Weights of a small GPT-style language model, trained from scratch on English Wikipedia.
Size: 9 layers, width 224, 7 heads of 32, MLP 896 squared ReLU, 5.48M parameters.
Architecture: LayerNorm before each block, no biases in attention or MLP, embeddings untied during training, normalized queries and keys, local attention windows, capped logits.
Each number is 500 + 50 x the weight over its row's rms, rounded and kept within 0 to 999. Layers, rows and columns count from 0. Numbers have three digits each. The size before them is the row's rms in percent of the matrix's.

# up: layer 4 MLP up, 896x224, rms 0.254, rows 615-727, columns 168-223
# down: layer 4 MLP down (transposed), 896x224, rms 0.0622, rows 615-726, columns 168-223
up615 101:509503527506486475438393457498604476466463469509545519462455565497554473491525488585548415549498482491474626433517511416413477503458604646565573453450413501475458440525
down615 099:494455551582499468606488462615495564538514502511607576437521518476498463463566448522504525586506522485521538520401525473536414531524489525473558473515525472505568553538
up616 102:428435430456593500452547525444454506484501521503440478483475479407546461464526482483583480425497432405444576548473432503473463491457601548571496512450590528517626534501
down616 100:535499529467377580519451442483492566477495590581529546582502565576459525532499476500501500536481530452546608480507437421574545511509424501527518480519490442583448460407
up617 103:432525504468475482435548439506537506600534577471545492442556442481474507508477512542398569528480449583542445581499498554459368473476522496513448490496486500440497475486
down617 100:527503488559512510417527547551505547541506471484390442455469460489396504505484525420467452572480568516492574485461385562576450457569489521535478488454401413527529422538
up618 105:521532531542532472482476447552433462540405539531488512477512478473490444505419548482514424512497523451468494494581494458486483500528460570437482582406538583566507476570
down618 108:524508510560483475483507487477618513524443422472582471407554557554499419512518403548453416453495530557484457450530545507503506475466492546469451531528438452493523470514
up619 100:548447474456478537432491519484568489489555501488483456502432521487463486502412518368510383476520621553481482586565496538534432525505502512538463531493429487575500440561
down619 099:601468482496444495533494523522532468465489496574421483442556479491425597527472482429494451497535500557536486484471473476641552519550461489529492514560487456543488606521
up620 100:496549456506546540564504493493552511454531542471424481508437551554470541477504512585570406462475436502497527506481475572567509594532585526532502445488549541470551409558
down620 098:524493516492503426465508472573489404562462489501558513530494525463597567551386427603577524485456499469571416462444485436498519507472471564413480497485419503431536496553
up621 103:506530428470519476466563514454581460538478483406597499477534488635576450574432527500432404545598521401547506504550545450563469559515430471532544575489501527502452557534
down621 102:494446416461545427516512567484489394511565563530520517604525522511521498373492430499542374474510541520521474439560516536538549460506419521478586556571444439468529498420
up622 105:511566490430557490508464433475487486356547514477525523529524497496579486532546418532595491538540483512427406563502576509587516464516485547570550548576579531513451515404
down622 100:570515487422465585501488458513506439473527483524495517465544436510439509463538532536437550568425562515463529519586518513504487475473474518482550524524388488513423384565
up623 101:501483502512497475511486392470651397533566370560493502473565559466501543464547519544479429524547444634525466589561482535532477510489468457448539524443464497512483487553
down623 104:537506441437551470560524439445514512532551488524504577508448519441464558425497460532553515477513506535511458508474524591557456540423512517519501508442530398403525453447
up624 096:456566503477600551522448404535503482582476424557572482442429493587561544517564557517524453484514467517553523476448559563602537501461464481414462507514498493452555551488
down624 094:557567485548510503501480390504530562501558517476445498494468489406493478443462445425447491520527428606517508549588456530517484577480534464514494460423335414494527460477
up625 106:490473530515441461483444538458591452596488452528562523427539626484470506554497452595497520548559495427520498550556538556496519465451515402498563377574479537507483515492
down625 108:560491564566572444561393530495535512490523378469536442444435525500506539409496557538529461527572465499525516595561488549555624510475483329609513457532498545482552451451
up626 104:490566504492428533506413528513429505561454595502602554413500528585553482423529509442519514529506422560498528469481582575445551529541495472399541511468477535461403506522
down626 106:404503469523503473609451545487483521518530479468529564538515412542490423549484479534464498542560422451405531529513459555512502518524540457469588446512488515446451512424
up627 105:500498452547506519430611524469477665491421445489500477609482574549504504477528600508514536457548398494527517405481541477456547487539622539550537545470563393554511512473
down627 104:441542608422429547412438544520416509473436489480439548502481342563530569501513520436461488460474522581488591507507608484477470479484517456505492434535497501483527513550
up628 104:525481573479434450401446519498572477434568622488501516445509472500592478513450530477578464576471487453544608570412437464456551494516481490516465524502474532489565452495
down628 101:502415539559469559522405544466558556531618520496481610474547405409493476556525562535466520631477517502478576516547552437475464478516575524489578522471544423529546553476
up629 098:562551416520468530535486504414473499503480475529541442556552473528520568385551621465507493487456488537425452571444578593567510513558488444472433441561528521431551503557
down629 101:540611510507534498474520541579378445468523455457496491583438480442422569489522506551493496457463538615538430483438543565572560517508496433535426516529543600489572534423
up630 112:555470597518562520487423532605569511519417490471552551500462551590482491495447497442506479492596459465441489547527504493451525401586529504541579523561506482490586446508
down630 110:473518444518491434499526530441367498539501436408446494533486604510499533448487486508443507511559552495435451613557578451419494474575556485425499458641538544548479402477
up631 100:563564524554464487461471518514558534422593578552471460518561532484487485536471443517501429534497420513472503498528499417488546554565525520541537533515503419536439459504
down631 104:572567491560420534479507474514551569493506491455528557529563477535519552472537479490558559556512477487400556451483542591484486522391456500393454439403548451398449436530
up632 100:544548532416494574571575431532532554551560535446525568403485398530566490556514515512504481505515532477475543458592540521420444526566499465561506453497533492529472510500
down632 102:539584483496488473540565461483461484479497452368469477521594498564432530499517497519526531510534482465494459400572480478454473434535508511384521594479478541492458431552
up633 094:588448503459495599550475557572491453424491471597421585502559409453505631535491515553513543493520473365500498518568551477505468422558490535387480488504456495532483478509
down633 094:493496617491474435491509535552597455441490464504402466419480492533480414614405469550549457507467453507500521434507506488552570459536485567431493459456500548507537401456
up634 096:486449583514453585493542394551468498505483536559529448546515427513467425509536492513519472430518542536474450461422578464400522443538362480455435495579467503559458502532
down634 097:471491393491505489602513407643531559589499460572455439507531548480489497500497542464510523507459480435453485455486506505432475544511581506500495494619506534486491488487
up635 112:474534544502441468543456484555483459491472383529571508565467482468441409497411509464501538501531526539450501582480601522484415411500492548441485574540506540424467479529
down635 113:591514542474468385513534528466569564561530430565518540509546518530550445349517482551511538443500559555531505554581558460419479480497522586454471519562507482459456454534
up636 094:377416471412488529426510604521455478525527523443492459470472454524521547596528475501530586516584480506462550592506540436495485470587513467480497492394548505506598514489
down636 090:477486580374497473438485556442437455471598530369493421416567385595504527578454486463522518535513553539489550506570427445500516519575497467545534503538598444492549515562
up637 110:495506472555498565518615480501483425491515568476573513470575480462394437616506605475529651477450512450502600564569503396497508417534490467500504524540540488450426456547
down637 105:467471412410498484533445491533497439379491489619517540496552490526547518446495567513560502478516489503524444432489512511483507478400512560417493450437511440492574428549
up638 102:534543535396427570667474503483552482530541590512463469432468542520478505478462576526502456468493479405477502502558501520488596473511493469531563454421598503539394512452
down638 103:471499550441576518552469581494521504547520371512452491367536519498551545462478458541442502525499393382481535525451547529475568527571518517469441550575544537473540477529
up639 088:499472613509492534450468521614541477513439470538443437467440456520549563566476529490595564516516462465516465574607523598502468475447467483530496535474526444495435518540
down639 096:496456600471575523491470461543473486547550478499622519516505437570486476672505482527504462539506481413466489471493390445560472541484467536569547486467519470492504468546
up640 105:507460433410425429409531529445493478544547497607469514522499498503389411535586450502500516522482512591574415468504530467552463462546585509428428451494603546451465527474
down640 105:447568542553550495468551469528475567446493510471442494481562434521497453473522540587504548466532412462491475447578439481480496523523506591584441500547464575568473470469
up641 096:453554570532514431470521422582552489590448502474512519480553431408448530514413522450510527509557523494456512423514495556518467537601516520529624531527620463463438494480
down641 097:602587518518598504448465560485483453481502525373460522549503363556537483553547532371524503445501551547494604484475504455460284515485561487396465495523526514405526594548
up642 105:527534490468451471508407469500477376481498494497437491600635461439473509490477491607416532444541471462419494531462509512540464436520427540461495469491505492555614457486
down642 101:512366494553491421531501425531487613381517589464454487579574475497471504463589496503528503517579495503480553433474487395472541564503407455585507476505522506431434498553
up643 101:495627584504498507489559545374444563471503497575421612505554539536554490553635492531476535483560477480481426465461496524484426518540534475553557512570646520460456486533
down643 100:481478468530432508433511540519515610550471495525448382470534513525490454509459547548527459512405466463430471480539552518487542525497517512495488473564575540435585502513
up644 103:463525530566510516485588449543555528470554537525441498506507544531428498505504492557530414477486427520431557531421532526570466484545601495541536627451565520548486542510
down644 102:493443479431364493443414515588483551522470506397455541510455433476489515657459507514537502426517604533508522482554463425416542548505415510465429406476545503492454527585
up645 099:547569518539456488512441567576465487564426428551517563407527484493510472561589483420459566514442416498469498509582486503471525449519516496583571493518480480439466503465
down645 101:459531508516494489452595542502456472557554562481501509501459479457474458479403504501474510537509473554600561458482490502537552540422442466481483502556461484517434545507
up646 098:583534390557442613483444545390526485528482436482637526461541539514519471534594532481530429511441499563489549450527528495431501606606440558522495507510491549527529523515
down646 096:518624404556477556459512458384511501599502412488446508560508506527474604766537548552551464503490474478460527466459453553554551517476423525482514497483495504499530544434
up647 096:463548498549569562503516475368545531485517542506502512482470522490584495513594514474436551507534418505549559453536535568478643514532447480535477539414453519437510432447
down647 099:567465492481569476525490502520450536467416575513468475535616555487521505501516450482502474481510585421466512421462492426480481502375489519520551363520528555425438510457
up648 099:594517518531439469535497497522547479597421563507507552505498571551516460619535530427479456491491443494527463482530628527469549533435515482424564471442502486568486536526
down648 097:521497539430525499524459432492484426439471539425439520552536449528428513686539534494426509479491559506474583443511434483434467500409487454402564505473467455537587489499
up649 086:532517584474453501487444539461546483521540552460409445521525471497448509475504478462557537412502448474475521577447519479530576469531501535472521492462470521429505435569
down649 089:545414567559568542491437461507553464550453510614412481429614521475488575590430503479509462494497503583424493412519505451416502545517542555445515585464438459481507560566
up650 094:574479484546424486573475524435448608547498494561448520410506455406419460476394476545464473484589422432472595514494529542506488527524476459449547441566575497590508484467
down650 098:443410577392536480563582488445482457505567539476494437480532516496419545482539577526543455498430478501506403574548566485491435565567483577440463531428495417458486525480
up651 099:543573430497486534526486528507488480567525481460481516536456493542481567548466446440485563474543436445487502605372544438398499494457461428581548578492549466585497481562
down651 092:589517479559439430390435396523543500471459567451562415524441521552550535480582483414467601559517504573493524531450512460561434533544477601467525402428553487468486522516
up652 107:464517473474579532509561459520549509528525518582471464539516469519473498551562461559414515521547468649425487423489480501526467522402550577587532583555537466512487440488
down652 099:373529513409528493507539496510477494561537518544499450579510508473484498604499630488478463503437522474475512529425454497487508476517427511566493499443473519358551515499
up653 097:544482458588536497521532495536541464493533540510485501467612469488585482544496489383444481537466497487503487494465466512541485549559555417461558420447460494582505380471
down653 103:544481569510522523437463538588563493474516477465540532489518532548534465567450493496571465450542356465410513498504476482471515489512568513514439558447500458542437475578
up654 104:485439440519521563461519474479453440567535562484522418478475484554528529527562443474462465497540518511503584576452577468522507532525539510527556515491393465565528487493
down654 103:538507591528563420521477556549553538444504518497525474504451519525473409500430505522488512477514501552429511490379448500562500421484483562574518379452443510490539532461
up655 095:545452464452497490466508581490560442526441490456560601459470534549473527532536511525490562457429506494527473557495459520517495371535575420394482517488460520568480475500
down655 098:563410517502486501395519521416434578535560489502505432542456506420434506494454463548416433447480401477399526445587455543504587505543537469504498493362518527541459490556
up656 104:504555512529528512415458439556579468503552546533572452538505486504475509513442490436562447435476509583457503564411559467539523488523506561539517545497537467540483487509
down656 103:595423423588606518507440442497573407480517500457480633517462469474501531479597487413486504549481498494532503486553525543457518399490514546398467478453511533507451602569
up657 105:456459479479466479506518493582660455452439551500489476505474487620467425580549490427508390559529519452557432444497529461543574481507516448545413521530624470585424491470
down657 101:535546497550486540535464484427502548532485450572424505395488534528494510476563472435536475450549543470471521514469524486565544517439455475446387592442478499548440468488
up658 096:434530499564539581460421530526444484475424542493430541444476444549476479546463605486507524421502527489534530470488477472460537570352495519507561491440447466517491420544
down658 095:527598513431552485453446564540584522456515518507530383418523511508527489659476552513544467424512479452498516525526460490440543557456487435439507367473467393584497476513
up659 094:492533489496625474474444436519533529533506463504463530448518517407583385571443518455508434426488431420397619530514580543506483510610444590534449521514446507449466453536
down659 096:582531522500581503535495605503474536560523530445483468444530525437530527387492406424545432559508543472503529605447501442532469544465480542565430495500484538484451563515
up660 092:467536551497570478404426462463477632484466566639458453514505526519445457440488521506547497503499446517486551540577502458509492560544477589496601486470527497421468454482
down660 095:410535524398625400472554502506512544553481463512425445461597531516604436461481509513510513524460523490442449365477502471545506429459549481575477475546548547467542446527
up661 102:511595462416597507512498418494446570517538375468613440449489523480459472463527485532491512530499496460585467466618444320474508596459505449492513501566505499503527508549
down661 102:534517472438519493530590445492431460544531491469559487505500528471446482480538468414402501528504409546490482521565593459541472473453558524493508449434468524463446422486
up662 097:477557530478500525446487512566512442373592582430539554461514415447493410448439515503459421566600489545491538501502526504510469389507462470475533493555448461406539477520
down662 100:538418478435384542436481490598463554496588462473563509431496503498514496570428607564450524593508543545510522530530476531516502523536488575470524495539421552482388434487
up663 091:475438545434554551583508431546496532536462418435434478508503466445489478562508545471441514437545453477508492583481430472568492582567456449569485488562462599489428507456
down663 095:526432469500444566452485573549557444520473465418484456532522457479507454685478548423481609555508424529515570511525434582410494503472453509561464448536548528492561476518
up664 103:474469534513416521544538427495473466496575500490516515478594587490478478556525434604479537503481577523576520593380536493518407505438566515396563594514477478523485436479
down664 106:477500535520565453472461538512523456561542505494482502540467505480411495381541501578530486506525533536456478549457616529524455522564585506427472346440548515468487471433
up665 110:471495512659473450551403502539509402529528487566447496483384500497505563527467565565457501568515475436437518459442436465451522525535513537548560508560458398590547585478
down665 105:516511498498451440597544465527560440570573484461534458479445447575480520419498520436593507606491550529477546415529491499519500513425366509559527470463430468505560454539
up666 093:475482510390504465485566444509451479515599516519498476575501474464411496562494439446467501583484431469508591430386487540495472441488451586456447458490487523549490512445
down666 090:508480493540462486463490515595434520507595556424532613457499544425496541427528481536397542480462564534630578573500536558447499507470465493520537522471467462468482541510
up667 106:562474528423551476489475513456517482469513508488563471538533426439549422480537534471455471464474469585483424492481494519639467444487541472562527417427496461496499428503
down667 103:572549462540530480470570576549538559497577518602551562519439411518523585446414505543501408525445514623473590483495466476517518457504479522503528462526541516485492459496
up668 099:451497524552416437387456550597465431470459490491555527501471451532500486482486570416540537549510480564486461520549521480454534406466462470468468495460521581498549527566
down668 105:503535363520518587533526479499511451518509468592436564462447516537512538490513545504507550539521530538455427555574518592402450437442540526556461440498522522537482561504
up669 090:497613523441569501502431470480517464603538504498513545414541541535512463507564487497565524527532488481454496486380534557526489459440453400548515522424507541583505457544
down669 093:508527419582518491541494520488469552536498421513468455513494478503463560487467554504544443517443508599541503441532458488516447524450523433510601540597508464509477542526
up670 087:496535589502571487477466533634522598542460514462493378478494509517410493428537446527486487502535551528490503490504486578498630494543435464553525530516431546534505490479
down670 096:477502483438479507436589490415464405446564504531445461547495525441487519542563457557505483511526539516476398419546512533512556569529522539542469495537493471552512516474
up671 113:494479567530486467498539456621523438568519484552517465472509513537521448477516456547477482466435433539559479425484475476486455434560545464527478504523516506551421539375
down671 109:479557576521507558527531487474512454422554484472483557431599513531511416433534537424529477410507548504439463479479584495491581455473642537461459499525522499618569550531
up672 100:442462439536487423551551383482586493513512438461539549432601499512584503633572416577570522501523430507558582520462557512563549555563530507508539497477532530451485483434
down672 101:428430428423391518499516599465521469450475412599378464582546548388521558533511514486378547490482495427369466526484681479480505504496550519470542511444465502425465550558
up673 091:492489486521581570426534572534536536557476423463518479474566528331447520466465464506496490426506405468438510548476526562429527410439479595443516453406607536528510499397
down673 100:433470499483441552461458516461515500482528401458528481413472499473423513441634472527481592510538525541563511543487385526513462567598464492507496594423603525482485483549
up674 100:573525588545529522441566515514463452522511528452423525444524449515466489474457422434479454475541436545515472507528465495483413479532429553489431476510501394513615526537
down674 099:520504488565542534491536485505569475487509526525619554486554542508459560464427505528509516508475590465475442453415511525481559500497469491450454561489461483557457510561
up675 101:576405462509533496530525482516332429477486438553463463507474452507531476571537392532552485494570417485470540517525463567415451428484522565483512547481528421497515445627
down675 101:496523547508458559562428435455439485478537546442468519628485512563585513473471399396533472478492470505548517492459458504405511583427491542564540515545500499429585438521
up676 098:528593520489574482489472498522493588510471503484580388455485474471391515490566490598536529553552469517456623556409574428434538521487477490497458511422615429464539527446
down676 094:553430545447539572523504547518416354564463530488461487563439515525571580471451553474480465527417559613434577436461516464486434528510529466473567597436552530509531521508
up677 101:555430500395470508484388508489489533520502528492489485494543473484556558500517554603553547561502544552494603458501551536528519462471546498506429610490572554473547415530
down677 104:617446432407590466482518494447521469474549593464495472480629553427416452469566468523504457547376537443522604505616510510544530360486449425420505563522512433446452533529
up678 101:506524662580545462622523442447470488520426575459455459538545475555525467553558504537504574544475434445510421413560526523557512565546618552561499474497487555543521475623
down678 104:399392554518512460530511459563535550551525498454455447447554496512497492564610528537528546509425477468456570545524540427467466422550491526553414509521485519494489563572
up679 109:454523499523540523540554458532456562617524552569424432574512471456570519499519578529538525456487462523398558473569489432524446589474560544468536471480432515498507521502
down679 105:540507478540521562541491534604526505531438532482509475519512416441595442438602508487391581426501486516460483471447494519463557467552484513564511538470551391503444400461
up680 089:531496542451490556486497557621556554489468492486543411535508454567519583548371544506460499475558552470463435503588474566475588513586444494501504548481469450466497488529
down680 094:451470563507507469407492352439550512540544496428517471499487565510490454708562454445549474540617450530505522463417541489521531512505507558563479406401539501385504600504
up681 104:446592501497559491472429461553428517524573521597536471534475641498427472633458441558545445511509510487498637540464525468504509506503597478437492589568489483626551496483
down681 099:492522521568509495397535564470537578396568590441328501490414600382504580508444562519543415562460533480536463500544532565523458507539475487550430524565494562581516516459
up682 100:482574516419464543480564594444520516557476560488480435457488519526515485496517549522451466514565426545523465488563537610452547434582405461448527565491429456549491499487
down682 103:547598527537426522492513595460492459501563495477456475501460528493555606453465528528448487565522527533544679484413532505572507560532459454512477498484479523518508475494
up683 117:493428477432583480432436440545420541483422518580441373501463509509478461536546529488493468530538484572463548540527453498531505525443469529477581529560577539543518546537
down683 109:495447510505544453442451548574443512500537523525470545593502466449395391471448534535596453500493492566409545562517488506422554507543449523512522425542462486550551556456
up684 085:584478565490490423514486497566525483482470537401522529611533560610494489477507475426425421488473505505519524425491471559568398437538502551515530483571526451567512541537
down684 091:501504426513497561469391508549564541570631526508533401496497434517530529632412579520465583587410460501458566502419486551445535438515559448364497490471493558478432422392
up685 102:467459499486494541490408485395510520519470503496506541406416524534491417555471514442451640478530534426585392497535457540572423495462491535429539510448504537424561453510
down685 096:488581465564422488584480507494503565505555552460512565589397482623573501453455546478567435509408475462597507532410510499551510480483514532441544445543477487486490441527
up686 104:526460443503531406433565485525531493466532533568577529524618509480535382595509422501480406485490525557514506528493535402502502372510551516465414451496503455478446520578
down686 102:563514547570488422511513480536525464466491473473551454512476614566502460474501520585557520495527436481493536425522495439487470507484481558514492459357487538596464467470
up687 105:429533446538423491474560439530371589467408484456529558491456488450511431450547474479487533501544535459470542597449357468540536416531565562531519509409484517518536442528
down687 104:568491541460551573453630568470490540438540486499535374464464444548456484434411462459509424490478473387510504488563434518506427516459480436584507431552499487420467487544
up688 098:515477451415475598530642502462468451503496606560536458463512498489540476528473482533540514473544513501544504554501507517485572634512524512552558470519500559482480590514
down688 098:492517433458472519441410445550483508536564474394524449525554448505464514551462426548594496518577480484509537495482555556448461494549554577556450475435549479470550518447
up689 095:451490637535507479481483602497509434423635580571552536476406597518537416547451573567498513500464418478507507444512470461533511502565504528542458469521494486425545486503
down689 099:506578484455523491400555468544493520581522500517354476429510574531526459598495494454471486532534485497511539516469456477474477509528472555434453517555563511572419463462
up690 100:465539544425516542499594520482545456444517547503546441469491449544566476543586488515581549547560479473436551361546490521477551479569560556503507501415546471467463549515
down690 104:451463557493528441547534478505515505543493535468465494557459528522610406509574477448531547590565541477426447486577541461532575447455518482482543485445500482450396546474
up691 107:549502464545488535483443499504462455596571519515485480456417493523385558507492488457503493540600449505466497584463573545489389521527361420483537581514423505515533467513
down691 102:541553575468490514450491534421522621474560556412391461511498526508450479450457486414614526441545564558481397490544585557555456468531457506511452524557515516515457436579
up692 091:464513482549520422516507555509532495487476515560493466478497605577569477483561504488564474549530545402416536473528440524477484593532570570478539557458534540515561501487
down692 093:478495480537540424465582537523514535439470526540502438463539529498480543569474496532511479519505545496427493485537452508549440513517536576536542546432502474493435510555
up693 101:463473547477552573450517466504608448495514571500479564497476514472565481585519515441455503465570446560444508532469421460517494495464517491568407459569570416526504501555
down693 101:556459505436528515516495521570547453511610389493429469502529542514498427459431560569373493484430455491534557532452445461580486531461572466535463490550491550452607525459
up694 086:435466553454477540508492458520494527515470511569461444521528491534575488463435515456470557612483549578523477577604433452526537499449492461524439535566480637476425559535
down694 094:486464569469524523434481514539536471481380522510541524520562545543469538737495535526557531511517479522494494468461409476387490615607474483443510472475513487475509581503
up695 089:487471590578535512532429517544432401497559410433402439543509450555501490551579515494476440506471521523544480625560587501422513472456506564519531449523516549501554466478
down695 095:514527550527540460457485430570514532523526495545485538467540547490539512446505436520517353508469523574438450579484501526453539470512549464464553484468565515491484513462
up696 109:445518535422476553550594518551494514507513605600510478499511508480481472551542490509473473475515524402499379492526527417577550490507490523475545505536445565545385501448
down696 109:494423553443505497499450526477410559551516483549462491571569510422520525527411486489469512455534445409499538482518490491413459454519499548424470518535443536527438556524
up697 099:512512465446568482490454459454501479515480527491557580495502509470375459516589574447517428454475480585486455512533387491519482471659551457517420465452551572575486557465
down697 096:544491528545454533472463435510479540558508498590461570475509600471526456524576538570473400468451421468542573468483546498510482542502488493505537556426559584473566496455
up698 099:497537620532575510582469399524503525506499447398543505557488461519515548456534521480514408546531580454569576546516588575434565513540459443532484501520573532493542452559
down698 097:505446506540533550470516614509528491444497428415340502469506511495463558420515506505453394514452501456457526560506531507509540561535532523506480486436452483556412565494
up699 102:517557593505428543511563474511465530470437612502536626480521520461508498564397608482434441434500515505479469413454476440535481452586391516522507453558609506539465550495
down699 098:457488477420505588539377503537493496439389402506386475516545490503512503544497509492412440488508547481536501533509518445542405501512454511469494539493556496523490451431
up700 101:443489556586435509545578512443539432483544550521492530500573483520526378534468527413464516377549490503522497437425483505541455449484497595468499462538525588517481504494
down700 103:485485497449521501482558513486440568530446464559552507492389550407546454491553489469481472589543491556482470473521513463454491482502536452457512412576539519566506451495
up701 086:556484459504458440452483494637492510394541549587532505481468439459504457542433405543478474619507436386497437453506499457523511366534554540527500499520438486505555507454
down701 096:515472455480538417474508496602525483444487550476552476452513480404521553524534487571451490502439531444488438475495429491416490505518410517496425525580503428513442469538
up702 099:499534512518519517547519522510510549462434483563533458394556515483465493470466546479525537486465488518543542520511552508462498525535529506418586505450482485455509477524
down702 102:517517434487443556416509432505460426463575524480519559469528493449526478491514606502519406547450525486464392491505501504502533546486441552490476522444434555555470488504
up703 100:478615488541475460352554543414428565602480519530556509500545513491401528563533465507541459478522515507563459499528494526555601494577504572467554507583527496489542550519
down703 097:507539562547404439466515550474511524577471516531447503534526515493438467457495546566442393564513412508490423485429547481505607518493546596444430505526436528503507553499
up704 099:495516417460443476481501481525512508575430567436505598488580467480394485570457481561435541491567379522563473467548593558499451554579534486461550484384463580519431455485
down704 101:465529541469520478494484534443581518521471425575536425448598438567485501556440524567570471528552445464542583490447608505529480489459516407546520561406508482454541576515
up705 098:527550471541477535554454575487549392437552552532584568608460508526501408473500519564539509460499495513577466449542522582529478440556565511535501455497445498575538553494
down705 097:465418561574455507529487507553556496488464456443476514419548488472502526460499483564498505373491488544521503489478554562533520497449546440498562495438452513538458578405
up706 094:418439470495522571499555494483566511481519484538462486655444475488473506468512569503488442501526555558462584573480563494546470465526395473503511604531495565547430508409
down706 094:413480552590419495488552535546496538428525536573500530496433486487464613462505512487503466566480574633446560456451412554466530575436583504398481511562529572530478534386
up707 104:486463488538459500547519410394525550495475516530414567522547486493530513435490449519455568447532556499541500578524495453409499552448524460526436559495485482556483407410
down707 107:494454544455543520479529492482535548484556538485564559491543461399448441607582434516519485568604504407541577463518549484481480444440526571562494482538441534520456470491
up708 109:388512458462414580581567402424458510484519388501479479554496417525436469551558550531508485551537548446483625558520586496429626557490477530548445595461536428505610514498
down708 102:538466512531492489583600581556481489430492490506523509451528458514477540478508466440461496536570651515500526500425509525421612508470386467411581493473499475430516527583
up709 102:473449510540521521429464510554588508464452433561458424501480558517544560461504518600421666473506438550534479530533517570473483475592508442481511517455509505509445593458
down709 101:521503520424497541526445430483486587532423490502413521476467572469511540536454510541483556433526545590508506559421461459451499476442484549484427595441506557364518482479
up710 102:470557502499515516470583517483545436524456479500514593553530462441429513539540501478497448445613544501529426496412573584529548523547492510454495485499479403625512537570
down710 106:532605487564609575449519538523469477448438484548582413511494468558417442477487458545449355479460503483531430488490596531513500547499481537483522531564501402497469474534
up711 103:423399520474561556451497492531521588523530518627457520618472559451521560458512486445621379403489503516468546534455524590510593518426550512469498563453475486577493454522
down711 102:520547561491449510427584528450427459402461707490548559523445548417526487476425480493512531458468541549583549520448437567514439541460426444494527456417578495611550544497
up712 093:530565484441549499541564471535526530455521575552449572538507477571471425481579486523536525550494467586574484558479580658482517458446489528529503471492513515503543480426
down712 098:502466509545380544544518487610538427438420481470473449551427488494368415442470483468489491508485570401527495542444546551484521544587519544555408509466558501496483563434
up713 097:506444512503462485471512436483405430518460526575423525440522495474445484485459466487518434521538484578507468496492465382504428482479552494488541520548459472455515525460
down713 099:512497583449474541586445485539445459505410497482553510485522441476552500546541482425489492557544433516507435533519530559495641571467539601444455534577555500381491470540
up714 108:507526542455449558470597481529567498463481493482407539473472534462525478572422514546526456437553504551566468535458574474472544538426562562421563551507534663513456465444
down714 100:471484470494510496502558509519528502509562538495492535559512459460460570606455496481468493460543448544494460454482548473475507513476549533453533516566527512531451525467
up715 085:440461551451399440521508484510469486478423531504533524527503567512533469404479535548480540452532462443499442615509438525558499464593498486474414524491497553514450473484
down715 089:439445541419527508515575512564462486463431488501446506482461527413547503594476527561451523532531527532433551416505451388399505446509595575540442499509532490560484540493
up716 102:437532511506416517514416425468548519434493529554499527588590521534572504589540496594443540489514538469535505551464485495428589470518463509499495516563467480383522511487
down716 096:544591535507512552477564512624398521562519480544479434492528415453474460559514505574434511503484463519417560557497418563448457481536521483485510533565440485477548344466
up717 100:412496556456466575530500484491510533517520487445466535560483536447549564525610543449538427485525499423523517412471580496487490484516496562503578516463486567489403561454
down717 098:555520325442500589504474476480587516488481551529465442519528492470525473498597508558548566462451560490403506471458619516598513562557471488505537495579519517510405547440
up718 107:538611518373556462431468514486446510513485472494498455524495605613507517421513529475489500559413513478531482582536457419514492557441462504496448532522435510495515416509
down718 108:479507485546464447544417495447479414470590513563546505475516540554394528474482503540507501534434573571487501505463457444471447554411438514584483548542494531486482523555
up719 109:417484469475506472495548592475530461409491554481555489493537543468468451506503523554460499488530546516490493557622460378434482434558516456467442495487443541616471511506
down719 105:531492434553596456522547488440471459530443556459509486502553369465485504534504534570443519434694462523505380546480460488466459494552503455558531480516444467570520499508
up720 088:488526522444461531499504518455494435436518507567447477600522542535556508669571428443462430546449495455465431459486530488470552466666495487463488476559380496529475471546
down720 095:444416615461477458423541527489480462481450492435531532417604507485562486632495470517549489512579491478517570521405574535450469472497583506485477394557489529418596501486
up721 102:499497510540520501528468537579497454543562516527480496447511526532551517427558483554512524507533480456475470551453494521480441618518576559465552569418482478551506547538
down721 104:480555451455490505463551457493484387413464553531530523577528487480506505489600535497497522442426582315421472487500488474480552530463539491556492504465537418469462398505
up722 113:434498483468422441518535443445445416463430508501555509399510495536513382463611462394528430510425492444479479483513543501504541429653463550503498452527508512480551485489
down722 102:526485508418484541498491532513441580553569586401490514432390474569514450417563459566603564462448525434558535561546487415540401439500497574536449543485484487506529464585
up723 104:528435462412542517560577522501535517496485520493543473457511500583528466545571527424528590474516460592487459407514529424492461536472557511519488537420530440488556441579
down723 102:504525531491505569586494442565412539508559502550456424480430483560501429466483513488515440470619507482457469523594471410563524414499529537508455604526540476534576463569
up724 105:518568560510462582519558471491550445543477485481425493466520492529453491546558535480460437427549432406557450524446557485530414549469485489475539526520466530534506525504
down724 105:430471518449408558556491512434568435566490485479468504432570495525533518494590522473484487598464451484554558519546575532548466514476504446476517553434500499437461509456
up725 098:593504529580434401399446572449515562576481528534418548471487575550508529501517618513459513530481514430467546539485581433536532542531428499475545584500553590492458564502
down725 107:581473613512433554519508619544506565516481488431435567540513475512615525548469504536514566458433502408569485596548483493550519555479479492547449500500493517484532611579
up726 101:462488437473531500517525538517536544569479512446486519437336420509455442425589366527558487469518578448520561419541498532485558584489502446497495410565472413506458470504
down726 094:622514438541506446514430504631477514419522513453444509493466434583520555443480486436460488517450507461521568444553565511480451558542575463515498515547465446529487557560
up727 102:419524393562481432407519498486535462511485512511501461441502433470487471514511440524442467510498541511494499445503514437576498496532516545535419448556527457492416519576